python train.py --hidden_act="squared_relu" --init_std_o=0.0148 --warmup_steps=25
Each number is 128 + 32 x the weight over its row's rms, rounded and kept within 0 to 255. Layers, rows and columns count from 0. Numbers have three digits each. The size before them is the row's rms in percent of the matrix's.

# down: layer 6 MLP down (transposed), 256x64, rms 0.0917, rows 17-116, columns 0-63
# up: layer 6 MLP up, 256x64, rms 0.147, rows 18-117, columns 0-63
down17 100:148106100128134125064114087108141162128065146155107125155138168086176079074177079121127167175102077114209118094103172149162149140132122078094140148068105129117095133147146150103136112135127178
up18 097:115119075054152134148103077170159121079156147107165160145108142120170118115155101139177093097073141128046138122173122122081117136124165160165086139112166126113144182142102054125110148100095117
down18 097:119170160158133149130143102108077151127147079165139138154067115160127196082154145112212143177144095091123081154132165080135098071102145124144110105171085143134124124123139091098081110081172106
up19 084:080064137185154169094100178093100136157140162112095109062128080151089092114130136092099104120142142176166129137129140127109094165094146161129104095191174124171163127129124146097115111200080140
down19 083:116136157163107083137145091142043123136092134133141115173212142143130169085111144166142124083115127118108116133137102170111149155147074120098162136126139134186079047137068148162157106073132145
up20 102:117108150122091086134180119140146130098158087146088122165136187132137060150083123098133134084161115091140138131132107140118114123155077210094151157156125110131158166125137028092106111102059117
down20 103:190113131095134094097107124146165119160199128078181111123147164092119174194111153160107133070143140125088151102178093091163149098174167090122095127108110169161124102146139140116158153080177156
up21 100:194150181130171137160080129175121221201101162108157142165105135163102087137100105141171143119142111076128129108143145127162093098132080174144120105131114133115185095147185142155154148137103107
down21 102:120054110125130114125129099152187119115180121140177118158154093136184192127098119123120140139149155135161085144106154151101174107130212123184168166100159166130097121135119067110077076111125158
up22 094:133115107139101080172090177088136205096178096102122176141154124130168144110117090125156190133148130159082137102176173112078136104127214106122135119102139097132126104152100068105104128073134118
down22 092:088153133062129084076109137159098093085178189159126045116139158115124136149098084121139120090172149118118113131086079147117140099125115132094086084204171137114103100121125174170135117140118092
up23 072:108138143049143164161157136113162164116122126163153088128145132122096180120136123132118137053098072116173101154173147167167136107170158123136094151093104090146145152097202144140098183062117160
down23 071:149139125192096093089098107141115124175157126086103173125127167158157058151124106167135104201150172125120165104129125074125106100072092130097139070137144154118099103133040144090145150157119115
up24 095:143075066138098093137142167052118109127124150093175080126101150134112134111142150157144062118100070152126174141168138090145114102133113147124123158098102210126054143097086088109126083135149129
down24 099:132177157111177117150112158148114133110115139150119160159115169088137144178075096118127176114173156107095155089139125113103169086149138141044116120167107124129225149124187153135136167132070090
up25 096:173121061091167106149090172086140162142162105157130165102189099146102144137167154137158166121157072099099174144096135184129158120159121176048072145104122122140114156124104133063129124130150137
down25 096:093138150181093150150144131120087147124091140139105099142058136155101128115095145057101099126081157101114124127172125076093107128130104086162192079115101079179145115120132091212132087140091138
up26 104:085148165150129109127134128176084196164122153179133140117199174163144140118127124130122085129080131069051162135150108126166079108164115118113166111182132105094145183085147145077108108140141155
down26 099:173083125122151144162136092122114189108118197049109098151089127114132095125137123182128164072116159160089125131071149159119095097143103157138106164096106117182120049166114100158126143126130175
up27 103:133100169137166093094178092053166079150078106111150172135134124100162087176177134168132138135082133118060145141145139153091099172183122146098131098122109114097141105112152136065115130069157123
down27 105:145080058088195130150115134131069167150087121126050138113124159133155149126162140086174184150086112171091094134100115131121181134097148145115058148138107137161111128108179109139115125162084106
up28 106:111170127137087140153104041131143118157102175113065119125120166174144138124145124092147137151129090141149074058165056125133171105081099136123081145203118105092169116136111085100146131130138155
down28 108:168086147119182172063171158128114101154155050230132138097149164068116140135105099121130149114131165119118087177115159061119141173112142109134128122103131145148120145107102114088119096168107113
up29 113:131173181104133133127138182073095095110143154180147140127147160131167103146124054091136163145191137102142155145146104138156160118105125141098067159082152119114142095159110088094124184220127148
down29 096:140113152147119109128151134118139134056153110111142140156154162086155207148155100211143074098168167090102121132077173099116114140136068087112120171174109115081133156185146108140091112089123150
up30 103:158132101156098116104131081139142128152134089074124140134069157150132140165142167112156052163110152145152149139110152134162099152123117165149092079098108110155167139202155074026127155086116130
down30 105:103162082156109117108143148074129154168140188136148118103216124160160156109117098177129158152095112144124144155122121175106054164142097108087098188162106113100081094144161153154112100143123188
up31 102:119164124068114085078105117115140111172083144089104137133094164128142096207159072125096097121059156085046107131085089164127104180097124160119143100158141103169108134152134117103125134119162145
down31 102:141117109132132182148124111067192097114165161133143117124132088106116174151146179176135214149139161128126091122091131155121138170074055155066118126156143118086126055146173132142119150137109138
up32 104:135143106112175117158157161110160111188093106186110190099178088143100057117147135153125124152095159160120151119101231109160086128106106115109142143159091144163070145133098115114102143098094138
down32 101:156164156151117167100123168123125121101136159091104102123054117124123156116097051108130103122188137117106103115165073158111163143137138130198036173088153132120089148156103157160092124131178135
up33 085:119105134181073119121115149189099085145157185113146088119098058119119117067150151055145158133099131166097132076163151166113082094115139121119130174159148087081099177108153157146151117150151111
down33 091:110149149159079149122112114144160164105062071106085107116176132146185124195111136124105131108140094096151152161124104112164184198174128150132129108084160184153177124102116121112092146166126188
up34 095:135120124111129072099111145124143055161121128064149092116127134090158107139084087086126147125141108113143122092077104149094096099141139216155068145064190131104105111191138136114105086150098142
down34 094:099182128124104121148114116104090154124167110171070095078107142139084195102110175177117119129103119141134131130176135156158098177129174105114172080135106127119126142108114161183146218145184163
up35 115:114076140111085075133122116137114157175151157140110122085102202092167164093115093092207167127130085097116137118208135126097148118117132150124160128188170133102132133116142064150133087178112115
down35 107:059128165099079075143080138171064090063092120112174179072130114142095112140155146106163176100151155133118101128089162166109120151119140166113114116104105119175190137145134116159120138170120085
up36 102:130098091087157156152100083132157152105099122105099093167149096096126173144126103164157143144124119102154124156200136147121085115099116184151140125145143085154116122186112033153134121158037093
down36 099:157111196180066154125146121152070116173161095110101090164098150140144100112094138086119085124170124099160110140074174152131116194123134075144182124140138164117119131057099165146120166126122161
up37 099:123112157124167105079161125191162114129136170150151115126147124164147095126105148105104099128080137113138191155127182164181183111140068093115078143151135113124090165144063193077133097171120158
down37 091:135137156140079171116118171123098128164145140132072126123161119121058224163148095164174167083156120138114089145145096146109115112115142165145128045121101132124128104180161121183138076130115171
up38 111:084184149158186136111137133131129161124185135123078152099153095113113132188097121110153136066147140157079095102114181103082138130164133148077139124147163035133118142118153130066112123191144124
down38 100:083149180092087128148153061137096101088114154161140125036091111132092117121172130103199134176118099120107141112100111134133167090117129081130139143107111166112098103152119112159090046084118127
up39 105:180133123142149149113102122139117110178100156047174075152107172130139099187113088121099127089164151060088146113098121144192118134157153144124110127065133134122098124189125164149138205131153123
down39 106:072093110120081107097125102132131099070093097149075108183147129137091185146087110103153152128113077123133108106116133121118107161093110200124099136112117147152130132065088059074128106111147056
up40 109:104151182103136122079178129148104088138150120110109105144091102143102107207167114119070166154144158071103131152158174147098113135135088167078090141127146167133104107119175155151160211148097093
down40 107:170128112119135054152144104163121126113138112090122116141197124092159089106110098124109094110155212170161100179094156127066145141150176120167043164074132120097140125125135124183140129145133121
up41 112:244143126128110123137118148125112114122155128151102069121157161149115068208077145136111136112135130115096155120102180084087144117147132188108168150072118101138167147166102135079148135099163136
down41 105:129124160119165203080158123132132111161116118096184176122143146051158155114204148139130136114146138150137094135155085154143155150090131074059127133150200141167143130130154133158075085112116157
up42 113:180103172132170136157141139097103151161108139135151091179174093116160146127197114121139151143085121052157087162187151155126113110103089134140144157128099114032158097116142105144178114120087100
down42 096:087105150117104108175156153098146146100134107091106144119142191188056110185078092109166138099068125137121172184039128100108156143143146138096126100110130116164099088139104097118132092157107121
up43 092:177143170072128073141099109169159149160100156131160125130132141140164149148171090109119147167149048081099107145187141098146109137112136082084168128077148142111118101139166073111164121123092056
down43 092:098071096109132160101108187135093156116112096161152153155181133107090048075098132135138117096095178157155146110138143158151131130161082174146080104158096124112168161136154188164139112186131164
up44 091:101135138183136102095185137185176090184121159142151126129115227112169117119139085108155107156109098119110103127140101145142176082087121149129120144138232161149118105141112103134170119141160105
down44 097:124148108119119151144076156116118132118131107150115164187024097154137133112152138155132165104138115152137161119143149131163138161165136195165125155078054084143124179132198154128069116126081108
up45 093:127120086144146132151102159109089149138091109161113113156125110204212125158151152114161118170137163064122147079085128064107107153136136123127168163111163158153111217158140081117138100128106089
down45 099:128106119125129118055161137097157118109136133149088149172220122122115095077174165153071117149136108148153122172166146159087163115093088156107124106095109115111122145154161153088179149171049141
up46 099:125162102143096072149142180141107125099156141065137132082141103116154105084125146187142129171078093140154104128135089154038068180129196100128134113142147139099106103182123099142093147157106149
down46 089:162138156107168107151132050098141103161165115142098066177144139175136134179150105130146117096179189117122153071090149182140140086155079142122207101131128119146101116149088126142157120113117077
up47 098:068127171107154111111120146175136083172064195110143122149160164110095043119143166113097155133105144120085150122190130138093180130152122138122104117130162144146122132165154126143208190145146117
down47 111:203174078127114166099130128114146186150201115213120123153116104148162142132164125177103116106128115172141119113144133178112070119106101127140121148128127087125142132132152139202117062112177166
up48 088:144109039151162090116186128134072118137104122169129110162110182111132128086183056120125181123166111133141171084130177147116157065152113152125143069125174096149141101126120143131175137094135132
down48 087:109133176160094207141077206160155148150114109158167152103164079166120103150086157157123109129147094173130105129081168092200144175095125139128161125104082148122139155137142113079121154166136120
up49 057:100135088170138179177113093122132110130148141095122105131182073110089112120107052142146162136150194146162144156072127121111064101103168151140150169151120115166148121127103178120165121114197186
down49 066:171087112091144099052130162128132146151109141160143130102106155133145147149176170113079102121078056086094143101163158152140136119141074126098110079095126124108069146114147078120078169152078078
up50 098:140071152113118118153066183163106188095092148143152103177105128116136172125196119137141155179137100138089158094161072090116086153124126145162145075056127117074110123159132102145109164102103122
down50 097:095156125191121190107128161090132164174148110148145128125084125149135157159145141096172136136103128101102147126150064121078158139099129132088171159145156198132161197176171150127078106104148065
up51 104:184117178205104090108138148116100122134127147116095108094116151163138123130116161151145182174123186108149105154077118138135109142047143087175158119093173131156095127124075075110080116087173128
down51 101:133115146114149148146131135163075152136143159087084156171116156114125175149104120128088121134182092108094150108129119106131185143118077171077102224140082099117101154181088113206153101106111113
up52 102:156113089100088122117103059109099106087099200092117101119162137107152140148146098092128135189098115145118134152157129078197127118118113133130120124066084077108193129115080163051144153110119130
down52 094:141122121090118126076140133102108172116195123134176148126101138207129075138112117113124116148201117101126068136085134152131156125103107170147071186186140195097090097129116091132093100150124158
up53 106:180105120121139123115092117085103107128116137118147145150128133157138162130172122080108154169121115149164079130082135127191074091142132085158183175086151139097073115123081132047040115106123132
down53 098:096135113102110186167146144178112122194104120106103105116106097143129073109073145170092125122111132112100151065195134124031143128151118132105102119134087109182196151133117113165172141116137146
up54 101:205140118119104143072094102125112155078147145114186096081107131194137140077162139177129136129128140142137123150129071089108085134119061079162116099162159173078106148108110118141149142169148075
down54 094:100154146082176097154132104097141192148146150147073105151131107153163052143151099134066139103156033117115157169095117087152178124132102138118065132160081114145137161083155119119137139129118110
up55 095:090141164118200108132121086124128167147078152134168128114134164155133133139101094173222115140141077089079168148132127167119109146144151149110107155155110121090150204073102127079143106150093172
down55 106:145114041162102175163140151185137136124179123155124127122081099111165083094134148135085116078200148138133056162159108138110148117168174090127129134113151098174151094152147167167122123152128080
up56 103:146124131119155121127127093144080097118095139074082106083132100107160103157106129141151130124045161187126109124137096147131109119117143206135153173138209141090126137092113160164140094204107072
down56 102:132110140105107138147143121156141116163163131179143179107094174182111180095114113186130153176232147130130123154149086097154103130104115085151087154082082113088135147104160125142128104065079136
up57 101:163065155163117067113163163112071177108159134126167098137153167141153074107199117146115115128136141068036130144159128161120122151123117135075113172121104158112125123123137129099170143079116080
down57 101:169118125090118161135106146114116048123116122104142082130174110103142131133108123168162113139082108066124062157121159063135196117106160120188093100135142161149058121139087162132113162081167121
up58 101:165157174178112137104146184129154175065098119157169114134075170125146158176140149149117102147158117137149151087086104126113152091153087156090114086156176113125147226168118160111125130134170155
down58 104:086093130161119099115109099092160140163202203141120159116152129201143061144114112125138165108129141186141129150151136123105131178129144090111101129095089141101111054070085070138122119128105099
up59 096:108123116088095136118117146059134075120192158114074196106128071172146147099091138162124109143157168120073177142148133097146065111110096165078088115105114163108087132082093150136159139141110121
down59 092:125125139155179068109183119109105159150120135124160042141165161085091140159136095077154118088079138135172151121135069120117157111085092174095153123073100132142119052148152087107154123111117136
up60 106:125109106073138057091095170130103163206083118102102129145135123056102103149094092168125104134149160080186134119111103143173105180123101109126167113102158072129105167111144125091119177102151135
down60 100:131132165127108132206110120070122113061143121147108106133090108151150124120190139121113148127140159178062170109104201148178109112159118094104157118173062121183135123176094174108139142143115155
up61 111:133162116118126087141100089133141151081152173139107082163148173154114072131119134135108085141154137123148117138096136154047111152159137107090154135122138119128124148065123106111003162186155099
down61 107:148083159128076160066149086083081117143131111130106179109165101150125117078120164122100179188126078118144142114149127127173182164122159139114076136088152143148172125108163135172151094113073185
up62 105:085128121092091104093159117091126127146083056102077115091164156126126096107152060102166110177135150121176125152147132137074094203120125117105148111126173133063130164141093141142120132166060149
down62 095:160145077125163137145094122161164098109192123117133138120087106180137153170124142143071133139126135075166181049146101125159134058147108150173161059101103095114159178155150133142148092136143150
up63 101:139132143129108102037095205085107144136063115140146141120183134136148131096123109138145131158150188177114068090083084109120093070137095134142131134125100164136099087120071114103096093100154130
down63 100:133118148127086157071101048088161189158150134124103104113090107086157131180141171119146171100116133064133168106120150140126188164132117074121147131126110088153195127154106091133062143157143133
up64 119:212168139099069069154084197135092113136131153136086114176128135160084080110161157108130109151137117130164109106124123063125127098171109123131167147178086116064103135166150105111091151118142158
down64 116:089087142160132089127129097132111148127102118100087142092127160128191139049087106120148202163108113092185125169135169146121173127151095116098147083099107089119107168157120089197132089147094094
up65 124:152126110143086083120107134124107140165160148108087190150187134148145026168141094099165127162107151109161099149123185161138120172102089127115098145123087098158144147090107116080150118080069097
down65 118:128107096079132088180110154129178121104148153165144133135126123242107114097121128179206134121135134143101149147148106144094121045141124123145067137151140167187159156085110141141138159119149145
up66 101:150124129105156125124187131107161182115113102161096178155083135133088089092170127173135155127142108086103102162193120082140111155112074138094166133105048116087102163119165117077079125142092164
down66 106:138138117138108106106110108128076179082124121148096169124116151165061184175083128143127157106165132075152073157136160142159129152133120113080110097154119086114181189176159142181170113073158139
up67 106:110127122137115069140171113134075120181145083151109196145216143090129135148149132170085167136122115050132112152127129131137150104067094178131149130136176086139158127100068095130114099118172116
down67 094:125104169093132110154119071099121186083122120146198096135140108102089112097138180134160084156089136137136207093108100067096099130100078114084092115128114153150099132154093174134187147131089128
up68 103:147155150094134120142117136089121148061127163121097107120139160160185138153118158147169102136088105127126132150122127089091062180064146116106130121080129078096146126170146142117038149181194163
down68 116:155129103121169101154152145082162123120089175172185127118131144096142180131134046151179142152117135129123234125112111091130100151110082127126104103154171155193082115090125159122132102115129089
up69 096:117149211134084121130149151128112111071102161159091139084093123155092125137097143143126160149088158109126181106136136205121127076127103101154120079157085166113116100158127037095103116121073143
down69 111:124162138077141122116121103102157111142143203131161149119148128115169058116127162093189097167097111143135140133105138103140123156153179163128153139145155166191025100100140145181117136102177093
up70 089:092093135098091159115080102137123089161146120092140088080103111064157159149100142126172095069147091160107150155188101068075080098104137110142124124154132169125117128086142112168092097134103059
down70 095:135133111164143101208161125144130148110162155192081131169109062126161102085094183161094152182130108136145081047077166131139122114111141140121124113137108119112172117182125146132149171120164168
up71 072:133068099121143171162087106170070159161168177132120104117112113093085114138182105073140146115141110131119096105052155110067110109152145118088168143158129110146120177108133134137156070147146053
down71 071:152180143118129123136125129082102104159098122157136173095157191155136153182066113181180099149115180129122168129161111191207109122104114156134136124078120115128102135183150173105097151144107180
up72 097:134142128177175080129152088116079115106061129133147120142120148084117148114174125126156129101180207132136109087097086043104134116111137055151115159153149098110081167186098141151135138119139108
down72 095:102128161186124110126139149144150147202082136116165156099140110103227120112095128110165137125104100101132123154168194167143090111169169122132168117116130153151081117077186132087156139133099184
up73 090:143148107148163135128094107147132059217161139108141170155156102122113142138097156152110147217083100144160077130187153090160135090144084138142101134110145134117170089109138066130169174126121150
down73 097:118129131130106144134137144115117179133090082135151079088134156132112135083147107102166107042158112121106194097120066135036094160102193078152135094134116095080089156109124146125101127115161126
up74 109:135062103138147119163141087158089141116109198078119094168175132149090138166149066169105114168096136135125131133114148152183145129042127141096110192103121124130085117172145099110139170134115180
down74 107:118160107126161098150158128140122121106140142152098153105076111107174075081119181131152156101159056140165073123182123113094112076183159154120105109141103151092172118174112113193179102082125096
up75 088:121141116177140168130155151064090180072101133111135113125193110194163144104141094064171123130160143179106141094176120071125081127129144176152145184112178159117121133131116132110099100083114106
down75 086:130100103160099122134145124215111092120171127131161125096130125100127079189103187108118095176119151113100138093060074156203147157138143148105056113127160174138142111113119163131108152112179134
up76 092:119067132134159071152152115074114111190190146128137148170106176169094089125188109133131115163166107156145135138182129114169166169115163117095091074088114128105153103138118097151099107170070149
down76 085:134178147151100197095120159150143130113124109123094090086148095075097160107121154146137092108164125089177108116089105157083142062109113073128170111149163162136118221141081151124173152097120136
up77 098:158166082174163079145141125076140167148130110169102145156082091169170112102170129131160168122144067066129120156130136121123105102116163123080131046143095107099134162096104093111193140166114108
down77 096:111152102133082126146093138129125160136044084154153173089150178061055094077114150092130158142131156109092124139162159119119156125147103087134142136119132198182174132164163177136124104094123126
up78 120:131140110161137146122157126127132159184127134139132200073096122173120139210134122114114132119166138142104154167100125137137104140125128101110080054160139112156155139186162049159058193130138104
down78 114:160084096137128177102077089150069154150130129157080117146089111121155160175138135128079096169119081132132133112122094106091170092124124110153142089100180121089114113109125188085200111153053126
up79 101:223066129128147135118153113129085106162120113068126123128126141177135117124118098097076166196107089126169174144146119108084143148080121148120110099150092096112131135189154130134115093110200178
down79 092:081182133109151100158081167130169136139110090136053114149119090143171105047151128115160117085121151077063124118119184115147127128131127083164121140138080103156105137100075153111130169154079093
up80 104:125133139138072083120120144090100138154128101141115155108163099115097114173130133185098114239161167171110164191155108087113132102163034121094111117088133122165107156110124135118103114112157145
down80 105:154145130154093131177192189097093158164071142077133105100179105116144163154111093096149115107126152035089132071140084099095129127144154120104135083129124119096096124130130163158115078177146144
up81 087:156105153162125151109067143161143114164132115094076145147132126117069131127151086146155049069121143154196126086099147105138159081107056097124131076080150089142140094145140113133179130179134128
down81 096:094197108057072127114109118091139098118109075155146112153111155105122141092147183116128147147118104129059119161091118175144107109135215142088123112160123169100147132123085167097086188129137158
up82 096:121127193166177116096122179104126111133170144122146097158130134135106079120109150117133087184192133149102123112148105066139126139075106118121127078134137059057136117075153087141134131146166052
down82 101:159126089087106170104178106120120114124086132183158166109119151152108148130144123175098113129092135126149119045131108132128093156180162128187133087109205101192089098117164098104176103092156139
up83 092:171154104139127130157133165095110113202105100042113166155136088129115143155158105081131134108099136138162113131143146039089107096127115127102153174158162162130161141167094188096163086083115155
down83 089:090104117126117141141144096137154087104123186118092113146190179135128150122115175167133151128091111166128216118121199177122093149124161097115068150136094122106103144128166090169105149190185121
up84 101:160104116104143125071155154077134111141104160093105114169095112146126120141114105106149187192134175100157094122239172139097160142087095119169077127123108114151097107154165126136121100119073086
down84 097:108124061152140080167098153154147105150127101131147097082149160155136091124098139133115075105133101108085101164077137147224124116142146117076112080173208168124168137111148168154108109157145120
up85 103:087144135088137120113189130101142158097118125082158100083127180151153175183160097141124106124139122124087176161139145094140121176087114124099146078088191160108188165096101122083102177101117075
down85 099:138111128043196147182119131083152106156161139081100198147112134118075138091120110144142124085057135094139159087117173139159117108152092078140121136146089084163110134081148111118104097150163122
up86 105:162092122148096136085164150085102118108108195118120128141113094154099135118085096157119195115096073117129115125192181136120103182137083079148163111133160157083122177206144092121104168114115110
down86 099:092097173101145071106141140079072128100081074102104082162123148114093114103142094148099097153165123097103146148129099104091109064156132173081146109164088164207146135110123165122105105118087093
up87 104:118107145152166168129152078168166149107120135071089143140158134200170102148109095180139115136105107092125155153118152057089121134113134151069138184093122087139173126092146194121087182101118109
down87 116:102110149134153113189122170118109138112156118108113109110150171114153083098113113081161177120086146100147155138150141198127057132134163152103150158113148106227156133166144137156133031145131126
up88 102:125072111119150116081146162149146155132083127134102075084106099130142153107105127122138141211131149092188093127097143112039134068172086105157131129124113098091140171181146098093155143125078107
down88 090:101124168130096112150130100062099123090104150087115129138150056115176087077120153113120147124164125109105194154112158174123129089047141142097112126119121209141158097084136123129142064116088142
up89 099:166101150135190071084122191167092183161082140114150134122120140125098137110126109086123100120133128117126122129176131171133174084172072217080145121147086140113119130142079122154159142097109186
down89 092:121165134162080156112151111174129112154197165165121121102111067152095107107137154205154149109107164102116142140155093132181099188121151091156090081105183155121111163112171148122173098180135139
up90 113:143167138116195076102154132098127115114143125130108136096114132160156137212088179097087112194141142083120133143196082108072143136123103130059107171195105112138111137153136163138120097103129095
down90 106:085143164111102197132155053102161114154123118145148098154071106123123128077172116138175125080101079134129106092082169102162135102088154172154176083065093113111114100098124147119148175111131152
up91 104:245114133143094137151109110147146176142147113095190133118121143135104079112098089145172154105126207124119118117081148119153155108120110164123159164122172184153097098152080090124146171125130086
down91 102:138082190128075174175123057107130150149084133175123131093105120092161158115153192154152166118146133134108152116119146110053145101114185109137074042141114147115095131138130125132171117122089121
up92 114:115102167175151134139123109133171060106148129121146165124206165161087130138096106113152128173127134106122128144102133110078068151088144157089159100126151157090132083136124146087099178223170109
down92 102:124104145123146081116116160096090181080078138124120158040100085087193117106123180138156129134168145142100108109110113102159178101100115136066184103158105102100098101118126116131170134085108177
up93 088:122152125119150162101157132059115155132182148140069141135207149134112166103105211126095170144100144151168142098155120103138162106112123082149207148110093146157188140138135111108110183099153116
down93 080:141112117133119122108084090161144115114072161100133090125055106162149140128161118148157137088184106096111131150073164177125161139134106206108080149123167105118117123113079144086073102181060137
up94 106:170131163141161130183147110129106077135160113047142095105077140167206133180171152164168148136101149157155112115124123140134135106096139127121138141100148169113142154214083158123067110129169100
down94 097:154133095161061094142114131101158172088155115165108138155172173152146095117107090078116085155123071159119174153099151097169144150166113086067186159166144095152128089093139122124192144131119161
up95 093:120134112083169081121166167115128126128111140210179114116122101092121165116141123081072134223099135094092100123128160168128123093125132123110141125164164145155125140126124110115155223127061104
down95 098:105152087132148164135139127134135086191141107126096144214125188128140180133147128159211077073110136113166162103144167106083180146130159138163134151113136155152121136165124124115081107197109104
up96 107:113123156135108109128117079172113084151124169085132138133140137113136175107187149145143169150129150080054215140107090117104148111167149184138125185113105102135158133094045092126104161145153159
down96 108:134073109139140179209080131204166154129174142157161122111132134186120158126135075119159116091160097146086166170111145108204119122133134099162107088157119131070140114164134158106103132125128170
up97 100:139126128126155145090179092115071162194138171153079122069125123127105112161094175124173083135153135091090114135109181183154095062136141105133118134119106116164148077177108140087063133124164148
down97 106:118128113143129078106072148132202138135135094087147120164165099166156086115091082152109134113153141171136098088136173106086191133097128174086119097155084174147161137115181098091130148115074180
up98 100:144116178132127147076091079137063147150158170157105203103179104109092113090137100166122071144147141133101148157206138139119132113152131109120106097135116119163170110118136058143145134201146090
down98 095:056144076126149087083136180154173141099059146116135092130118092172149112155127155157203145137089078116171129116104156084170147166143147135125121185121089155126135110177113137108078146118178131
up99 097:131159113099162126102189168093131130112108146178121071123141165207180178138131123205130118118061121112116133129132133101121077152101114153141164142098110102140147187128133136109091199158148073
down99 098:068083099119189125104124158097107109120146155134133094144118120076119117097077095077131134131100081186153108083131149094135141140140112148119077100166176126198067053066132114128099107133128120
up100 102:136147183194124159074085136133093096118135107101140166105137131123080135146118159144132080156123164112134091136064127137048109060067138131126140104123155112099137093131192096172084111157126179
down100 105:110139100114093118080205108131176151141143145163126105188131127117154191120116049172068133129155155160202123173150149116129145146102117125107199131128133153112153156158079152152116081137105099
up101 107:128119127145156125121154146131164130101137133145058146142127118140105063141127208125135122083140171112121108155136178069109120068177082194065093179066100126123086155115155157112137165130115158
down101 111:185156123124131177098186120094168118123139165089123102083116141063139156178161188137156113134122178134093063171135141115129127122074160192119152108086139109089127095123100145126208119138148135
up102 102:125122110142055156115077119069137183108142141095077104178141141099132148135143122121101166195174094132046080143105140113091078105086105113111132127161161130108123120128123148145130199099173089
down102 092:073130115126118089155167124167079084194112109146078110090142085132094143132117113140156150076090173186136145101108054181115117133147099126098108104181083161140117120147081095116183106096135116
up103 117:111116134128068140173113098158114119134074067125095139157157109101099117120138091130120085127103115055139183130076121137152111064100134170056139143182148098134122149159118159039127103142104100
down103 105:089093097085185116092139130133120162113136170126066124157054142111120140161116177063188096139174163125113112165105123122095174147126158155097033113129148116170148129142118153174106116114117097
up104 092:151172111178100148146125078152174198134105122109119162119139096148100062154116118121149158117155111197097137149117144138063082177141141110093076110167092133171125083094147131090095117099096073
down104 092:089086149114173166157155115099117068063210151186167116121100152117082156098158115089127127162135160094178143153116124131170130127085099105146179168128121123125102178159102159165190125136124121
up105 100:201132150159098157128131145110161115117140080165143125095120158112113159096130075170182132158171124162183159091174116117147176106120157127140119148167113058100073150182100129155126194171154118
down105 100:109126155122157196158141073135119124144153123043140114123129152086098100146087174064117100069081119084118130093104110086119144138161125162113093128078166179128190131084121116130151088171142107
up106 094:141167080138149128090111024098112119118136105114152165121146201132086082101178119146126102152123096081087157139130158111118098173064154152155121108192126085097169076118120121129101159127142123
down106 100:143141159057149071141121161127115101127135145099102104147140092145053130132174120044125096135125088152171141117110153132160083092098104125114145130180052165147079153139121176151139097081165113
up107 103:094156157151158113105150152058143152175144100176112133126193104140156110086174195087134141176122121095121148124116126091074095138153066128076092108148115110140164071139127095062136116092103126
down107 104:177084105138153172111161100157123111181171104079127142166081125110106163116071090131067125152139156120096177131070142150120098081145166071117167119091158108198112146136134112104088169122096124
up108 086:123134139136182088138192136137158102124117126090111140140068156147138123149080185171162121131118074184159090145139103087118160144137097111130127081132182092116059179165135177136128097116105201
down108 094:132130123099084160139069120142117118093092129126171128118184095084117160155154100094084116104148118117074128182122123153118110085182090106054099119152111166158185111131090085114164146168113052
up109 079:151133106115133161175099082129094065084117130144167130092080148103146169139174182156166099152147134161112164142100170137147120149075136104132098203188111130117105087105106146078121192129157083
down109 088:126131154179132093060115119094142202132095205162106157133106048140113095147116110112112109160112156131136144094161123149106139080059097135111142087154147134162108170186057117144127137107117132
up110 106:115163158127144168073157114092142129098151098117087141165138114120134087095126098169103094197157116186141218117064092141080122133133154127111142122121095106150108142151055158101144196120150120
down110 096:112126129134084070126116101189095146113093115127182183138155129172012079148101150094150121120122164109153159173098178106139094130174105147166110168150111156122120115126171104116113091150130093
up111 094:175135150105151091142130095158117163131068167094085136181127102135088158123119110134182142152122069164171179161154180111131091136033112121107138095100181124127117175110176159149169137131107142
down111 095:133093127103130084102133137174146102101145107148160107100169154124165189095145130126132064110121104169109094213129069109116090140191107118118146153143082135164156124081186136124172160128188168
up112 113:178050133112094144138096146120106199098070144168088082147147156131138104125115168115156148143155160077194141095078082116146145110142128142130149090137143102104124121187120132142059120191157122
down112 112:145126130146179185129127144190132165089116116124166092157087098112121190142142182126133181090108143056124125150159132117096115070110119107191147157104124134120108083193099116060137086152153121
up113 103:170056118174127117169172113131138184123144174090112096142133079184128126189092130108075152160072099095122099158157144135142130079141114117087140142122076163094100209097136142138146147133101113
down113 106:122121107149092167111120111185145121145113088129121073172119092104119170177137101145123111164193109183153094177094130110129157189123113104174102094128186112082150154142125190076091128125093180
up114 117:106138146146157117129130113125148097120121084143113126154130097104131132130109131072167079121163122128122114160079106087061139125118141191098126160160115094041136100136077112075096219138096195
down114 115:112142158153124067136117080123127205117123121088129131149178147113167061082145091130139106087130088143145133150117141140059081137137075101185129183127163126143076131134192101136132138146177175
up115 106:124122121103120120157105184122164131148150116109111131102125200125141165135076081156151139137162133144093125179089107138094136075154115209115125156176107163167084185068183094105127188102111131
down115 100:102179105124098140083195099071151059124106096131160134138149096200139169129193155105132128110115165089139125089130123119149159161084145077097108125139195130087101084166133117115133100166109162
up116 105:151140076151053096134101177173132162102109146117125162114101190179158098098141122123170104118165134104045141106108110072175102126152151144125124132182161079123160129119070092119092141155160125
down116 113:060164175145142125134101151149145146150136122170134169153133109168119096114099045183121129139078090175092117189169107161128140133141128168111148120110115087119086077136165150185174073149142094
up117 098:183099146119138137156167069149114160144108129179156115110124187113137173101168091182119139130075179108180163134136101121138126136100118159127184142155175147079122096080151137148179139138041138